Part of a small language model's weights: biases.
Each number is 500 + 25 x the weight over its row's rms, rounded and kept within 0 to 999. Layers, rows and columns count from 0. Numbers have three digits each. The size before them is the row's rms in percent of the matrix's.

# layer 2 attention value, 256x256, rms 0.109, rows 138-191, columns 192-255
069:467500516516504497521487509532476476510523473490503465501512465494504482532452482528586485499484535481550465481524489514506484520477488494494474486460517489508493528494524502507524531493485568
075:518458528495492498499519529481559491479483491533521482465497520436450530569485476505465536484507499491493526517480515546532505544500516539462485450533494482492523513522484456517484506494526461
069:499481523504551519502496551483472435505502464538499515519520519473511482520484529523484544458492503527462472484493449472510496489505517496529483502480489496480523530492484471507498555489531455
072:533488484523492494485482493520511529554499503517498500453439520512490493528497555492512504541503489470520498478507523503505505513530504536513498494506502451479510500465470523446524561503489514
075:490516510455460470490478453527486557523516486489499501472500451506506530527509542437499504530472539491537548488511496519526497477461485512515517533491482482515587492457514501512493480500485514
066:495527506479518488534500515518504491489518516507486482467521479497507449523558508454536459483465500538468501533482507497504484478524459464518496470487510545485522518536472516490507482517504530
071:473548462515517458517515495456475527517516466540500477477506515489483552495462492482522482489451474527471489469475484492432521466500529496508507514518495475492467509510479525495515477462541498
072:523463499487508505489521437483497511462492524467523507464485524504465499534509530526479533524461517500496521518484475483515479516471503516486513536533475515479451504483489491523520524498501461
073:473504508485510533502501455486539475517478489500482515499493507549472517510489494508507523498555536514513503519546474532529501500499492487515500536519519501526498420498485474511497575499494494
074:478511475506493482482461522514524508433496494514482504484520513459446489517494494518520489509513516574545533509481462444503528527511539513488539505503501481487540473490516491561501481501535491
074:514501491521469455549479469510492455497466494467496446542476480491530439469503504513526480492506495521501503511523525478503487497477469515478535500489523515456488524485515489474503558558485494
071:482489466500508504485541517503545502537496497466473514504497427499505515492524493502485479501491482545539517487467503496516449494493548488488564502522483510433515512515453448504507502502462506
072:493506460505475510476470485522532476487518519503510485422527457446471508514477537507507511479471510469480449530474513515465494528522500484508460520477513538454495538487512519516497441523484515
070:516461481537561504503519543470453481487478525472482498503523483478481508516461474455484490515451488477495502527527462538537551514491471519467534491476496473509511475518472499494518562495515486
077:483508475488542508529507504540451499529491503469459479504461480512500507512534504489454515461502484529500484512483484493520519497500487523488498480537502474473456447504525467544497525485525436
071:518529510499503497500487502535535528475533491506523514509477488489511517464505516568530528503494518466486538545505496485506476523522545504519510471516495499506462556497445507533468477486497519
075:523479519474539475475458508503518482497482533543514501501491516520524523479466496491519518478545506481504511445556512531483526530539480477486479487478483446493463477523542531525517455468509455
070:529512498520499494558532531446495516479517469500484524551442510491509512459448467554510484496492485471508488485502502473502487473515465496467534525499487521504499509501451480549472515539508486
069:510492505516473482563486514495521489500521515485490510456502529504510532505494510507475519500461529488513536471512477461491523510516495506555503502499505511472509537529510518507470536491511499
076:507564519533514504502491530513524512480545475527498510481474531504521477506507531570506516495504508483563523466528503509538508548508490515520497510456509507516553488496492500447477485469493509
070:488507497494518535532450506544487534449516502535492502515511497512490488544509510496495478464530516507534528488502459567532537547486518536506528500493514475510493498491493497538479560496534482
069:531500505535511518520517506496537512481477539445470493519489470470496484497527526486496501524534510479478515484495491514446462519473508535529482499534541541507510507481524532511534512504503502
076:513494509520494494437478526531512514498501478479503515501515489494488519466513468497520502532482538523487529509488530485464495535549544460504487512468535535514479518509509495463532489480487547
072:514524517514504520453491547482588523501479549517486508505522482520521502478494514536494539497508514476522518532516521509494462476503463534545511480542515521521482493526523446514486487521484553
072:472493507528491478501505507522473464560500523513489486499469474488504507475498494503570483475504510497514527517492515544496533523519508489491497454485514518523504514533551477501492501523491540
074:489510492489499459496478505490492493519472488544519488510521480469498453528518512527526520488511493441494473512555525497478484496523458453525477536491475465470484519533489470519491484516501509
073:514487498526520532477509531519506485512484514524491525516526498482482531471529538496488553567491510474518532495491510515497469499504491529531524543530513495540518526484498565535526493527516462
071:481533490515490498528533495508513490489495450488487444507466444503464498472499518489493487515510512505477491475504511515549516546517467483501488544476499541496510481455465507494471446509523471
069:478525545501518528489539488544517515525479492486483512500482515498497476545507505473463507474496483513483524460520469540499550519519544532474528480542461525499482510545524467498471513511514483
069:475489508491481538534505507541480520447526496511477510490522547487498478513488548466509481527535477548486528520526540473530520489490496525501521487492496476468460509537478525499515524482520499
070:521538496545479491505500500520522491484517488493514544462496522451496496514504520470534531517530499492532524501492516460510526518470485520481522502501496522483528486488531508492476492503526500
066:512466499530520524531479483528535527463489464514507534481479509496489494524516504508465508503533549500473499510495488489487491533507534518491512458490490518497504465450552462511537488530488492
067:503503505467490525524528520467521482517470489521517535523481479535496479491534480529488515498496479531533444481505433475510498477449425482510495497487491535509525455517462554517503478501536445
072:497483498528502511532496502492464485521484475528529502485474498455483501509480487457531499526503559479532524491513487499566521521446519491528509499482519469520495515466481521493495496481535485
072:498509461486545522531466525502518439532473509481471506496482523498540476492527482499478511488500486477490478484516522496465531469512489500463479486486507514464497508484484539502501535527523479
073:484506540497546543534518482496466537473494500485491515484463529484508458483524536471480485488520489508518537449493488465495537480495512544477517488484496459481497532516471512538543537498536486
082:498530510523493473500507499521462485477490471451477522493515515504476476553520498436540471512545522569513475478547476495472513515472504518481522498517481519521483458481504498505503499475524504
078:534514524475495503473509549475467447525504575546526488541491504526503438508518539531535497518461496457487508477505449487483514487486493481519542511498525496494476519504491517507508490537482474
074:511530500457506476512503529528510501493501473476497513534507473526511510510536506483500520473548490493508471483559500497516537510457510477463416502556484514474469442511514485479510493495474518
079:490531496517512534493454493545506535470488539507502497488505481523548473453497504493511456498470513535498492535472511506463521492486495500521489452455472487531498529542494523487472496468514562
075:570499550517502456459521488524558495512493470466478503487511523524496549466477483534494503520523488536481507487491508513486475495517547503522493454515510466462469501508490490528509515509542515
068:533527522494534533491525497553510531473519509526496487464514489507521533514547465553475467514496520494525476511461510509458499483548519487523523489505518511509525503513526515488492457505454556
075:513491507482535528462532508504558543533528548463531521494463482478525485508494489478501490511524522520530472474534529482511517553481525484539497464493524508501503517484510487498486506494480504
070:479485495491528505507510529457510518531504480453504499475498473514489529460468529497502505493479495491506555478528488476501503557524494492494480548477536480519471509501479493516495506531467517
075:506498506482496510480530504486534462477478512511510484483494499519510500516526537547512480472483482520461483496509472487500516503508508461510527466534466486463531486485490464459438500479518482
070:517490515503484542517501478518443495462489513466453467534504477489512515457506470463500511492522484545500537508457494467505532450483519492513552470497500497526516452506479445489461479485463520
069:449466511488511491508526482454494461530497490494500538527471534498503451495486499470513552517498480479476479538508499505489434524493530538537491501529501495521543534510489479508521493483508511
068:496455540471528511485498482478473529495518498540480517484469491505487515505516531515480476523503474480524483514530528465541518534514526536508464495514452479507507517508507517511537510502537516
070:523470536510457504443477539499508501501504498518473490509482529568498502488516480514454506512497491471515472513501526510471493487535513460532447493494492510456495489432512501455463518479459536
073:475470523493533474494557501441478483474472530535520517501502481517487468498466471518501508469496477516514479538478508547504464523502520535497481474471486468524526516533537501512525502486504460
075:513497485484517479537472500480444505510453548522534550484516494511538471524487495526518507517525513490481499539483529494514486485493542511498505525516473523495508535502527492494540524492509535
073:501500520557496547504480476527477524495506494500533516492504502504497497503514470492517522529509516507540485485531515530527511491497521552502474517523508504499472459526485544438496531517481527
068:500529466489553481514477462504490469503480507510463501532508490443491502469499509444519479515528549444488490499497473516470517476494495474541514493513495459470501522482540513431500465501564508
078:533491459474499500489490465462476465533493509535556514503514478494481503495498516493507549472491477512508485516517467537464522506495433495521484519514532534502543487496477494506475475552549506
# layer 2 attention output (transposed), 256x256, rms 0.0959, rows 138-191, columns 192-255
085:529532486488513470489493458523547483490547544528496471497497530504556497512509491519461467480486490485504538485489464449486515507491510484505466494504547488507512482488501476482502508454510455
084:485488510431495461533481476524496434535487523499521501516546478524506484474509501473487510463528565509518473504503523492525484476491521444493546519507491447501490516515510493501483506522497548
085:497495486497536463500513544511485505461489503486527487520513486520481502511471525473527495529506451483493491485505507517503552504488522510511520497522474502516543517497496508496535461464446474
085:513531478485528489546478489525487519510502511493524504469487484484478510469511511550506535498519503515491533466524506517480522508495531506479490495526522529518495453476525470502533504510505485
087:476499481528572499501490492462512543496461488481523512521482513514485509513493500562485503474507481489523524489478484494473487508467554494506494453521509515522501509531514486475505538519535476
082:495521530514536503534482540523493506496510485524510534509502475491508498482494514518463470524523475527482481550513519538485493509527496493489453478466501507498526540491521536475519488513514513
087:516469466522532540499543530486464487503514517536511538512479485468494495468517511471484518481476520522487520507513510475531507481486546558535551519470506501536532503498512520485506548547512514
082:452453450479497490499488509499473471453500464519443526576492479461512537498480466471512533479489526491469543506474513519470519480467481494481518476529511470501492488458522482502522522497550507
085:513479515525522505526498490479430491497513515469532462471490495530483531505494484487521527456523428520529483460495480509473525547513505461570497480491503496514501518483474486494428469492457497
085:479499487470509493527538461491461506515464494523529523490450511447498450508564502493509511485518504446494486551508486522459491474513491538476506501513479455502469512490533492536507509476525488
086:462495479501511500513500521523531512512521476521528510477520483576502581487522549483484504495548518512437482489511492507479506525539502501493488504519516514529476491493500476464486493495510490
085:487492505525485495482506505464507413489534526496517517456522491525508509487517520487476469481466479535521513512527495464492489505488505500479525500508543496536502458513491499495519522466509496
082:495514469489511506482490499500462543525445465477549487506483485483512501504508495439492486539500518521470508540462519486514479490468488491521493472476501478497489527519520528498513526488494478
083:508503479507504497449497498466508491505497462457465508486484479522499521475518520522514474522481478507521514445511559518541508546481548494529477511461484455483548525443502467515484449503519517
087:509480507521517498504540481530505496524536511529498558510500533513501510487464506498481555430558483480485468510480509502508489513501459510500521552528453476560523517469487518499501471530510498
081:538489502502500471430455510520493517480501501494494558475455475457524510553468491465460491516497527473535524508528532504514464493503463467465470530507539507528487514477495484497481511470542531
090:536491483482532477510489509523483486532478472452483448497439479497448498464523492500501487505504484494465498509519531469494549513469483483501522521493479488506518490491458494493445501512512509
082:498486488516461494509523499521561472451496480533487487493520476527502534506533507502473463477500515496531499523508485552474529523476471537491483474556511500501489496501486524471483512531516563
085:524518530479481505515511521489524543511503493477522571495490485504526506480549502498502492533486495497543483559492510515501488503482505506492521512507518502537516489518520516469484492503510515
088:521489559467468461477489523489510513490485512481506492510446519518515491511489483543505502492487487496483538498530542511455428504485490463440495499532496495495480485503515462482491487450513547
086:509469519521494514496489512489457476535487524472494505497455514466519524497477475478452545477513487484521481517454510506551496477473478483458458499501520488493472472529524473465511489543471490
084:433507485517479539474493505465481529545568464503491503525512541485516507506541538510503476494467504517515455525487487515510480487477510452488503463502489476544495521516528490477528485510485537
085:458552542499496519505496521505486501536574531495521499498483503559509527491484492478469473486495576495519467547475501510521524518499534492477480467500527542533440548487505488494492490467542525
085:489517501522483465472458515486490530486545512516491522496552472493525531510546524455526515538474456471514477512495492477521487488516432494507496558491528509507472514500460477469519471469491507
082:520556531546518489490522509467540500489544522445551490496484499500505521495498478514511457489496497503496509499514488528451534506449499475531542468507466511525473502495482506468505475477461482
087:516528523497529495529486508523512480495492494443471504529453503553486483443509493468489498558474492502469528502469487511510465474485499554467501507492496539504485528520502497510512468499477447
083:503466527541498506492524464471475497498487475477503476487539496510443484510508478420547499452502499519484489521512468469470503512487539488497515465486508462537479512498498507467513471517530540
087:471524501508523519505453496477479508511518531508491460471527529535500546517497509511447490511529516505488517468508546469476491447534484482490492485507528506528517536477520472537542470483485492
081:519474506541472533513465508510478479489555495502518559519450504520501505467487487482486516460458474511525484472510478542521547471531492483485499510506497477490493541493503501480504481500514512
080:495480523486500560519486520510525529504518483512501490525539526525503543509479499505486521493516517496485497438449482535461497527487538524509484506522464484505527521525513519513508521519471524
084:485523540431535489506497467500516483525463518526494520491491468494523501486509482474499474488508527500469540502502477485441478538483482549513514489493525495538475480511523531486476518541481524
083:427488516522483529552558466491494542509513504494515525474525498457511585508488527519455523466520524534477500540471528530464494477498546492475544479486500467506469498522529528515483518474475503
082:516486476545536473495506536453542487516490491496492493516551546528529463488488523490520469507503470521486490545511475512492525514494491541493492542553515460476527514465550498520543538443459486
082:497515515455469506490520485533526493471463506505476503456486530506457534476440505481500461535499508532527547525481508504506543462496522523510469513484535536507470447521509485496507511529504502
085:540515485547487485556523493490480492455491504487519466482538501506487496487543463499495542508524469536449480498523502495521534522490484509522475548550511480548478492513494471493518487474466511
086:517443496537473538554498509487484482505523466499504512513519474444524469500468497496509538459537527496527499518527501494488491530509561534465537488522507466499508487525495477482515515520536537
092:531475519519503544512538513484528510510511466550513507519488512536544501460522488541450478491498494493522458525511469520491487494531513509502528514461495488481498502495517501487484513484499512
086:471500484446511473529483517491496535431466477493485524499517498517538477518481506517512491522499487486496471488531486501480494507512484496491500492485476490504538508498455522464540489517485527
088:496480478518511487472510512525491514477536494548499485503542537510478469463485527496487505493527476501511508503471520495523466512551497495523532509492523519508509540505511527479463489484509489
089:524508527494474486506517542498501569492492519457516519525493515465518510493512540531508482486528499487518477507499522468461528491501551495479495524495512473478462477456481525487515471561470495
085:488502486485498530494507500522523520458505507496473526513515490472469503484519501518538542459513484479490509509497544512585530473463458500476499484474514534497507487506550459528488505476485523
078:514523539481493545477543512494480504534462525471519543466483519496516497548509527464498502492495516473509482516512481459503519469462519488514537507501502520483519481528505554533531522476549446
084:528503556544505538486473513497439482483500495512517478498498512484489534518483473544492519482508490496449494540490498464529436511517494493525481502471475525453492462518493472466567491487477529
077:530524486486476486439485533526486503526500458493529501477527545463484496456485515490517553514500545486468508533544485505495471472512496482493517488547499538503480485478495535457500555514477474
083:489453500477544500553457491466504494479502514492506533517487492491467474517485521485548495534480463450484515504536464473525529499512508497513514496492517465498497532509504478473507502436485480
087:489513484535471526531500517492517491469511550510521490522493443507477474480482511501518478537557485520533482450550505503461437524543481533495477515521527548437487531514531521531487489489478508
087:532484488549506472462495532490482464505442485494520489506479501503504502516487516502499495534511484510507490528501442509532503535491491507491515484504437495506500470496489498523480502468485498
083:488469487485518538477486473503501503474498489496513445466514506487490448489492498489540509507501516493503534502474485504550512506439460532485535482540484478447493480512484492488488552495512492
081:494514500519514501484526516468518482486507494453527417467466501542500487530515466507527544512450464448511476501528540479555482495514454496512498465481463475472499524489529497489536505469525481
092:510528475501517518493491455506569504499498489492483482485465494481518524491535532525521461439492512489489470509504504468506535438449496489519523451503503520485535452468467498468461498449474475
094:456516535533496513544521498525511481474498514511488509512509509488484500488518507522468467501488479529487481471491527457457553499469486491514533470485543517519396470538476500486463513488483505
084:515552459545493531452502534462498515528491506477477515486517514509515537490474468534476496468551468527515471502488499492557500464458505482529524546492519460490462536481548477512515478510552525
083:494502487550510523507500515526487489467504462475547507486473471490492486535518501537495454517472485508504512481522511478456500485473544496468497484500508497539504513560496483456463499497491491
090:496515488553521442501499474500504467518472509476458514500458514537504464505501472482504493557476502525460521528497488484541554543515482484479486542489502484479512533481467516530480529444504491
# layer 2 attention query, 256x256, rms 0.137, rows 192-244, columns 192-255
124:486484514511552488530511510488436525527507536533489489510511488489501553474491461509487480485477488528527476511519464481484447506496512518462533544482510516499476521503518522490541533491519487
125:462512505475486520502454475515561532509504479526504460508491502465487492478502529504497510466473453500507500490492525485487528498478488507513493502501466506524502521548518505481492465496546545
123:491471506560535526511492466454486513520483496485454531500499484494470508454476498518492520492490533468553516451513505490481496489461538529480474469540551503493511485525511493499496502505487467
124:487520498486502513552477445487490565497482543511538527491517485559538498497519505518491536478477501535498506474483497502479505463518525532501489476493507519518486510532486494522534509519493472
129:485538501454485560509465526513485477471486484493493505467488531495482536531473494529513511491502527521519489462473519533497513477457467514494520499488524534509478508463513485463506536473455498
128:543478515508506476506529498506519489501491513488528497526490508508499507515498498515485512482520550528528531495507504504482529456493505502484513497525466519494480487554502550489489479534462482
124:480502520466470539518486456461543462461534512519513507539530485499535546509549520462552497556505474554477500489474535513512490554505534504481506498503503525506472495519510477466494530494480498
126:518518515513525501523496544518484498467470516523471493510482509498510500472473483514513465463479447473562460493500511527508516487524499492530453533493524525516516558514528527467485445465473497
125:509462493487481489535485516502536458481562478507481481499486511534457473452544498500532492534505500509541495515519487534480504480496494533483482510518482493494500502509524544528488506481491489
126:447434497521503446542508513526501499493492487472460526485513447494509489485522512467513471504528451458506490474491484492512465524501489504494499523491504516521489497511492513490502520501536511
128:507471538493510459506488440503522518475530500530482500505555532484515437455472488492491474492461515497511432483482489532468466472506478493482523507499519540454478480518577497553499483470476481
127:530510556456522494471534472482517489546545501486474470552480471491486491507514541500534504488518477503518542479538499476501534509473510439502487529457510516464498517551524520532508455476534512
124:506526529513483524453533483491490516528571515486522495524457472463455522497503484500502473565524504493518455486538479489522498482519477504507458460508451504483498504527485507493524509497496522
128:471473473445443499494525538517453504494521519478493542497510501509524508470486495509464522469531480498502485461493496505487492486510477431494505529492499468511526529508519455487521487505508471
133:459521459474520494510523493487518486522502512498505493479479519542512510496466530550516493502540506491538508508482510540439508501502494485516492471518476527516524527490471495482481437544493481
123:457495546468470482487512480490455490512481514522541467476462496493499496534506517458488485467487507497512488475505450520532501514504544568550467563476530529512516476500515498511503505536492487
126:532439472503503529516504535501487523519540506546476517482504495510488487511506524490477516493484489512520503449485523497499511501548525477479461519469491527505493525510502463530475519519492497
129:517503514502477497472504546503505495542482462492453505472501461545466520524499541541505547519501474475479483541520519517489493524489478444499503510510484479492502478497448523455470521495526514
129:524525479507482524516491470478481482485520482491502533470523532476484536539526508493497497490504520495483516495549517491485510509491542528497552504534483485556511502509463530485535480472511474
128:509542539544512461462525524536510471525521475518497523517470460517530495469478505503502507468468510534493500475467512502511571487509504505485473503475549484506493539529479515496508492491531498
127:504443519516526524478513483502514516501431481484521504459508493508505500464494494467528501501515501484540524531504470522531498477470494456533517481510480508485474516507539500519550484483478467
121:491562459489477549496545530489470515487476488470483481494463502517468508500515538496504505518523478487477498535476464504502478517526513496496525483481475495500471508519569471538509490460479512
123:499478465526526519477478518529472530474515533509458525543498474492493498475512500502529539494507485491560482548467467534525502477519507491533478514500523509500505525498495479452496512516508505
131:490493492476535534539522495493494479470512500489529466526487488506488503505521477492512494513490530517513505506516508468504500516508478508504474520525484458500470488473503482491493475474460512
124:538458486470475433487431503478533530480489488515516479515456458543461527464504504490489466475511490504491486515472515456523473507480470472470471493491483515504514497482506530484462513488485468
128:551517517546487551472486524517462474462497514513496501494469498497511489482511479471531499509546540516487495473517513486471496551501532492465510483501528486533527472475478515561513531499563529
120:503502545501469500492516509456450504526474522508477437434510479508469490519524493510507504520489479500509502487504464532487547487508497507470505522496488459479476539505531497525541544482496532
121:501481491465533499540478508525553439469498516556464526486511480484470502516463515514456515555529514476493480490523516511493492449491515501440497480514511544498491514503468508519497474531493470
125:554521496503508513481475503474522513490467452513497521524468513484518479499451488457529506510514450499531519499510490476504473510504506489515486479479485503517495469518495459479500504460474505
129:482473487489510498484521497483486506492507481538536510507515535504532480527549542517503538502521521519455529496461525462480448471458501511494501478479500520495499529485482501521476507466492452
127:501523479524499500502514506480471523482506534457477478494507479535478499461491514531507485531520477507507499483486484516477518479452490497488484518509544485484483489571531449496507484490486504
119:488527505503489480516489453495520565501505449505534485483496496474480484467487482496496513507482512466466522525508481481479472454459508470466495503505490493487508489470512463482479515485547515
128:494495552459484526512479461435493477525488504516517496520509526436497486495431475536467482482489485504459549475538485500453520498465549461488499507529473513534516493467499475496504460503528539
127:489531493514523537509484516531464507500538502480453486509503476502481499569497534535523509507514503491511466531494515470518492486545534492472488551480450539479465485536514530515518486520499511
121:561509498496555520518511459479510458506474514536490523492482493530532504462473516503507486526462484474494486497458537524501491481530484551535516512521470519491512498508463494510473527484480472
122:518498484475539474486486518470457463508493468535502454529482507496533510474535454514517503514513465504498491524489507497497507494498509518525494452486503546465534505457541494517531469501507538
116:521519459519438508508498468513507516508522568506504479484515524547542509539489468489529519424499497484510469509502510467511508500490522460503522477480499474476541498513514521518459471494515505
121:519489477513512551493539477475507504507459553546519466529497490460495487527500523504497471485501538517510487482488527501518506538537445497521465501442513459529480494503462512485497551483474488
124:492499454489475526502522522476503513484513468509483522501497500478487503487498498500456455532505557510472505481454471470534481472412543491508483489504499506514526465504521483475508501465511495
128:472517558486524509483550517462504524504515499469490492486535475503512461512520501502524517509502522504570457496515491486475495526521506518452513516503515463549485521488520528468467517535507550
122:476494467500468475506529534491512526497438509510485472505476522517495512510483541469430506525538504525515512543467491496504529519520427543484491487514509472533481501466543452505483514512533468
125:458509475484529499474504480468497476531495497481480494505493480520512531526477438501553480539513454468545514485508531469525530501483460509469531476503504512515501438500518517502497538474485455
125:544490536442457509536450484482522503453523536502480533496502507502557535488477493512488519494476499458475470496531476504520520538493481485524527448467488483516468514506526508495521484528520536
128:462478464477480468449503542525519471493514498477486485477511480502484485527459521496504495485480493542450464462483481480462466481484493511488488412554480509522502491476501471510512473490466529
130:516494472527498487520462519519489474500474494488502511479503498498487481473462524512514475525493487499463504504498474478470497533507480575477480499523431464516509552503458499526476479487506496
123:479468510499477511500488489507488512536529513489549527532510471451469492465502475544533547531489495509466482483463485472538492529489559484482507497475493499521510533518486486511503481473482481
123:504517487487527487490512497540537478494458503504529498480503517499511527516504490499428504485531533546489554477469501472508490504523479495484524480493512520479444479491486526497498500539504543
130:455504553536445530469496523500461452483487526501539492539523464523479508508500529484502466495476546522508515462463519543480499485509461501544510491509528508473503515479427485524516489480454482
128:470494518527464551488506508536509537539492444469526489511512472475513443510504498513512528502504539548468530480499530515506477491494469513505504485557509478486491491557504528513503526473495510
124:547492518473534501495485468522509521523508517506502522511491470492504514502472523536506522498498496539499493506515500475489472481507491531527510537492474468477474519516541478535465450479495534
129:511507478550452501441469483464520495508468522507544495521489488550470490512515493444487514510455546469548486529471520513532486481498541458503533500521510508484516499545509506530488518509521472
129:510495495513475514506495501509484493480499515526468537524521508546493504512516516480538465503495509422493500489496419534541482461513487513522521503462504519529475470474488483553508502487509442
121:512525484473484466535487504507510499539541489512471519457516512478512500470533513529500563494462488507498516526508470516508519479562458475512494518539507490498474487522507497479501494530486548
# layer 2 attention key, 256x256, rms 0.142, rows 192-244, columns 192-255
133:540480501489517505512507540476491550505507483541491483493528524487505488481500511519460499476531505516516467537516485461477464467465495512467493516503529475480526450531463540502524473476504466
131:503527487472453469489486467497485497499488497500505491496421511482472498450524539496537490495490462477493508484496488530496539461495507538525478503487488523490483518555510521493540501500534532
126:480507488471489491506491531508485517530521505483456482503527522517462521482505478544536486490531489495515491512499511511474532499499526524516452482493510489500504539529473516486476527547478478
125:478505532473544463520476472524484501524496519491473530520501507531547543480469507515484531506479520495542506478491479467441506535508525503493504477518451496533467514553524503505481483513474463
130:520480468489509508501495487491539499507496503484495507476525505517520507484528502537507468506502514514514505505479503517515518488483467530505483517481568482492490487509482502490506524509495458
130:481492481481510505494506498505498507517523566472523490527493478483524473485501464498484516485536497512484515482511547461452508480486513503505505516528473487481503492547500504476476475511490498
127:495476525458490497487480490409553488507519456509467507541506452508542513478541500492593551530473489513496462483482519487501499514491570512486486496481458477497488531494504488496503511491523522
129:491521536495465468475484499507526533463488485484480504457492509525499507499472477510544548483482476506555480479480518524506555487528493531506494504498553505463497536483547501456506498516502520
136:520481469518500483519480523489513461460561513559515482536439507520480489527499493458510490519495473485511523510511471500457489478559516527509483517451491514535494520495525507536506538502502492
126:465467517525483464505455524537512506454491503504455524518506436456519509517487522462486533494512458470465507442476489487494483488477490450502508457502535518514514492448501524502500509495520534
132:513507493484491518504475488493515553477522498519487474506547497470521492478499468510460499466463532530499496438497519501478468477550450514491521517514494532501508494524512510497537527510505479
134:506514560487529517468522491499481486547489491495458448515531509512494442516467546510519523497494492529503538505499506482510520496497489465510484532463514483479488464501520523503504496479547521
127:479513534517569474476520513510457516477509541509526530497497516513485500518539529440513466514514534452521508502502510476495498476524422519545492484523494491507491518490528481529541494489527489
143:484520470471460519495537489532534539484497500441494556500485507495494494494472468530489513486525467529481486487490544515497514463496457481482495508496496471502516486474515495513486476494523500
130:467515523462520481422456479535505492495493517514502521472490481507539499518443523501529524540515515480511489507483493504416526467477496457486534489541509487514526508483459479453442487535525497
132:488531490461495478505492515501512487506493494522490448494496511526488536495538489484515483470418488497509522486483492513507542506495496516537526532436513497473512507499489507499492468494484462
128:521452460501461507497527540495493547520553547502466493495512482478528498516516512501470494478503539496524518475498476499487476488533521473493502484471467555481489520499512484544481496485522528
140:493501494499477540472510527479456506534468480496471498508480448518478492533536514535523534488499495467464491482469538553528472490482459451499514530515501489530534491506493513466521530525532473
129:507541542486483531494497518520511490535525482485520528483536493481513508488484492486515507485509519528511490479535488506513511543465469528499524500514435526503475523455507485460540509483526512
129:534496513511519482494512478525489461493498476471500527498473518476533479479498522467467482478466476512448486509480513530490527526453513509561507512482520499494490527536463497493483489520504481
130:512509514533520522485481504510497495483448500500531507483503544482535509497487502473523493504494483519499506508521532485468504517475481497550519502538509536511510529505491506535536493502488484
123:519501437486516564493476534524437466485454537526526469482486473536508516457478500489527486502477494468496460498511487511513440504534515500476467521489483481492458473507489460486534478505496477
130:527498494473466510490505478557506494462517514520470509517512493491501507454532481489499487520512499464536486515495496532530523507510463506514494524483500455493545494508451491494494522466517507
142:465498470534477518547502493488506467488542524493530478517469526488499479510554505502526473493499514530497507512510550458541512533517468469517488542490493468473497525451505509519513501517521485
137:543482460480531463534508509501531503520465502539489496469450484506425482476494470548500483489492506471502562529468533501491451468482477509468445518504512487484508509467520503486477544498522488
126:496502491490551538505539509516487487462522484519528512524472504462482452457522464490515540489529509528504520485501511505461522516492521522509532504498508478520483496487462503521536525472494513
123:508522482479492551502505473452485494523459513543497493464513462528442495542467530503494494475505480470506501483536472502483487498473505575488476477526481454486482483502517496532539441499484483
134:495509489479496457529482487524479475504494533511460493512513502490483485504483495509499497548530461502522524475495534529463469456471457518457493496523500525500555503472465513528495485489471522
129:524461477490494500474465523483535514485518503492503496513434532520518507489448533488500527495532492475524474513510524514504511476466480492482475510463473500516514463543525496484521493470494493
134:507454500525540530489486475520489503496513505525519518488514483534521453561518511501523504464483510512441522499518518477464523480530550534483466479480523541518504486479456529527497500488473444
137:480495518529520484503505508465502490500487524493475469494559489494441510485460506508495525500472463509527492493474492509516480490460509511478471533450506470491508489558507475478529482551474538
124:523441476495498480527487462479511489507482469510496488472494489505475505517487469504549478509503470488541520499490486484522521503460477509499496471493512491555504461491494516473464504492512482
139:493485500493503479516498419477469478563495509485495494518509538429521467529495460544465510492518520505426568498528511502471494496486506476494489528490498462505493475491502481496487478489512539
131:499491460487537496553509481476496487519521497566483487469505461474473457532523502492504522480417489497544502505486538477495484518512538474512447503501470489472472473518516522476497505533501487
125:487553506547548501488457494471501482527498508482512519497490516542497476486509509496515561534523453508493495496468558510487515480542511502490515482484488508533489454571521504503484517505464531
130:502471519512494499475518463515502464487487504522524467546468517488503536501534496493513487538514510543504485482480502506519531504507524505516498501478479509466514477520506544491516483521501521
128:532500497500493439463479527471520506528505495447541482497506488469554515495495437496516510469511514478518498525471534473475497505449481490500490453471471474451488487535499489504461481517533483
126:526526476537492520463455482555517524484487508499524493530492513451510518494513518532476524486519577514462465507506531469519507465473516512516476501501496482451507530509523514516505542501439521
122:468512488530539460535505501496498499508461502505501480496498501526486483490543525537492474480485526480498477535427530486514506481466534498496471546529521518483511464491515501532514536517477519
135:517549535518495499502551512499498539494505547473481457467514435499527490494479491534511525502484508479531480508525495507475504474503510516421492547527526497514484501494526540490457512475528499
129:527526461462486500483527498503548532451483494519494509522476526464521447466452528483482466500506486504521484508501501498487516536541478553475461489519505483506529512444496490514518510551487502
136:470497493479495502472471493438518495534538503530468463485500509519488516491491478493564463495512500477521507477522577487512517496489513523486511499513510531529544483486532494501493492506515443
132:537529532479484506502509507500490493493507568465477552508487512520502542457520505515533507444459529478509475533523504513531497535479482512503511463491490485500498470510510532508496503507493574
132:494504563438481472525480513506515531487526525476493484446493499487454482493504504470520482440557496528504479465478475506520534511505484481485546472537488549551477498462447510528503483505486563
133:503531488550501544570470550500526521521461522480519516493491508517489512454504472491527486524505455493519502490501502509503521485513500530485460479500481521530530547458477501488508489467500521
132:499523515485532532507486536479494480491490535532527500508475526469515487505487487534521546502535551527496467511449506503503443489490537470536448523485493513474513487496456503497489490481468478
133:487505527474492484531492470523464503512501475510493540487527483461520518533502497498504525489508548568514530488486490503537476483478501526540490517509516497512434506472506490531474519543491486
136:471504508494482518466474572514515475510488547521529505494528477511518509473479510479491490478540531522482541418473503528491536484501463485482485504492517508514495524476464497478533453464512516
140:468514504514517498536480543512538478531539472513542498545513440534472447541474460503462509535529509481546536488479490502506489486499460498527512511497488500499488499538482500504535513499485517
129:534536496506469497473494477526529501554480513522509512532483470523502489482481512499509512485507496510492488507524476476523509490493460552484545496497514531494452484519507506523512469506519516
128:521504487485460494480519494480524487537474495470519463461497521527506536483526505491482494515454493521526512464510526522514511482525516457505512472492505478470462487506498505491455473530503515
139:532546470488478507468477483515500516523517489472470506518508502514500473516471524586514488529483504483459496499477470515517506515524473489482487484517493506517500494478474432517536486484516479
128:502507493525440525523493526509516508508525473545446483462477507454499476493508490515473537509464538482489503508492471530511504458502487516522528509521492450539495474515527503491530517528496540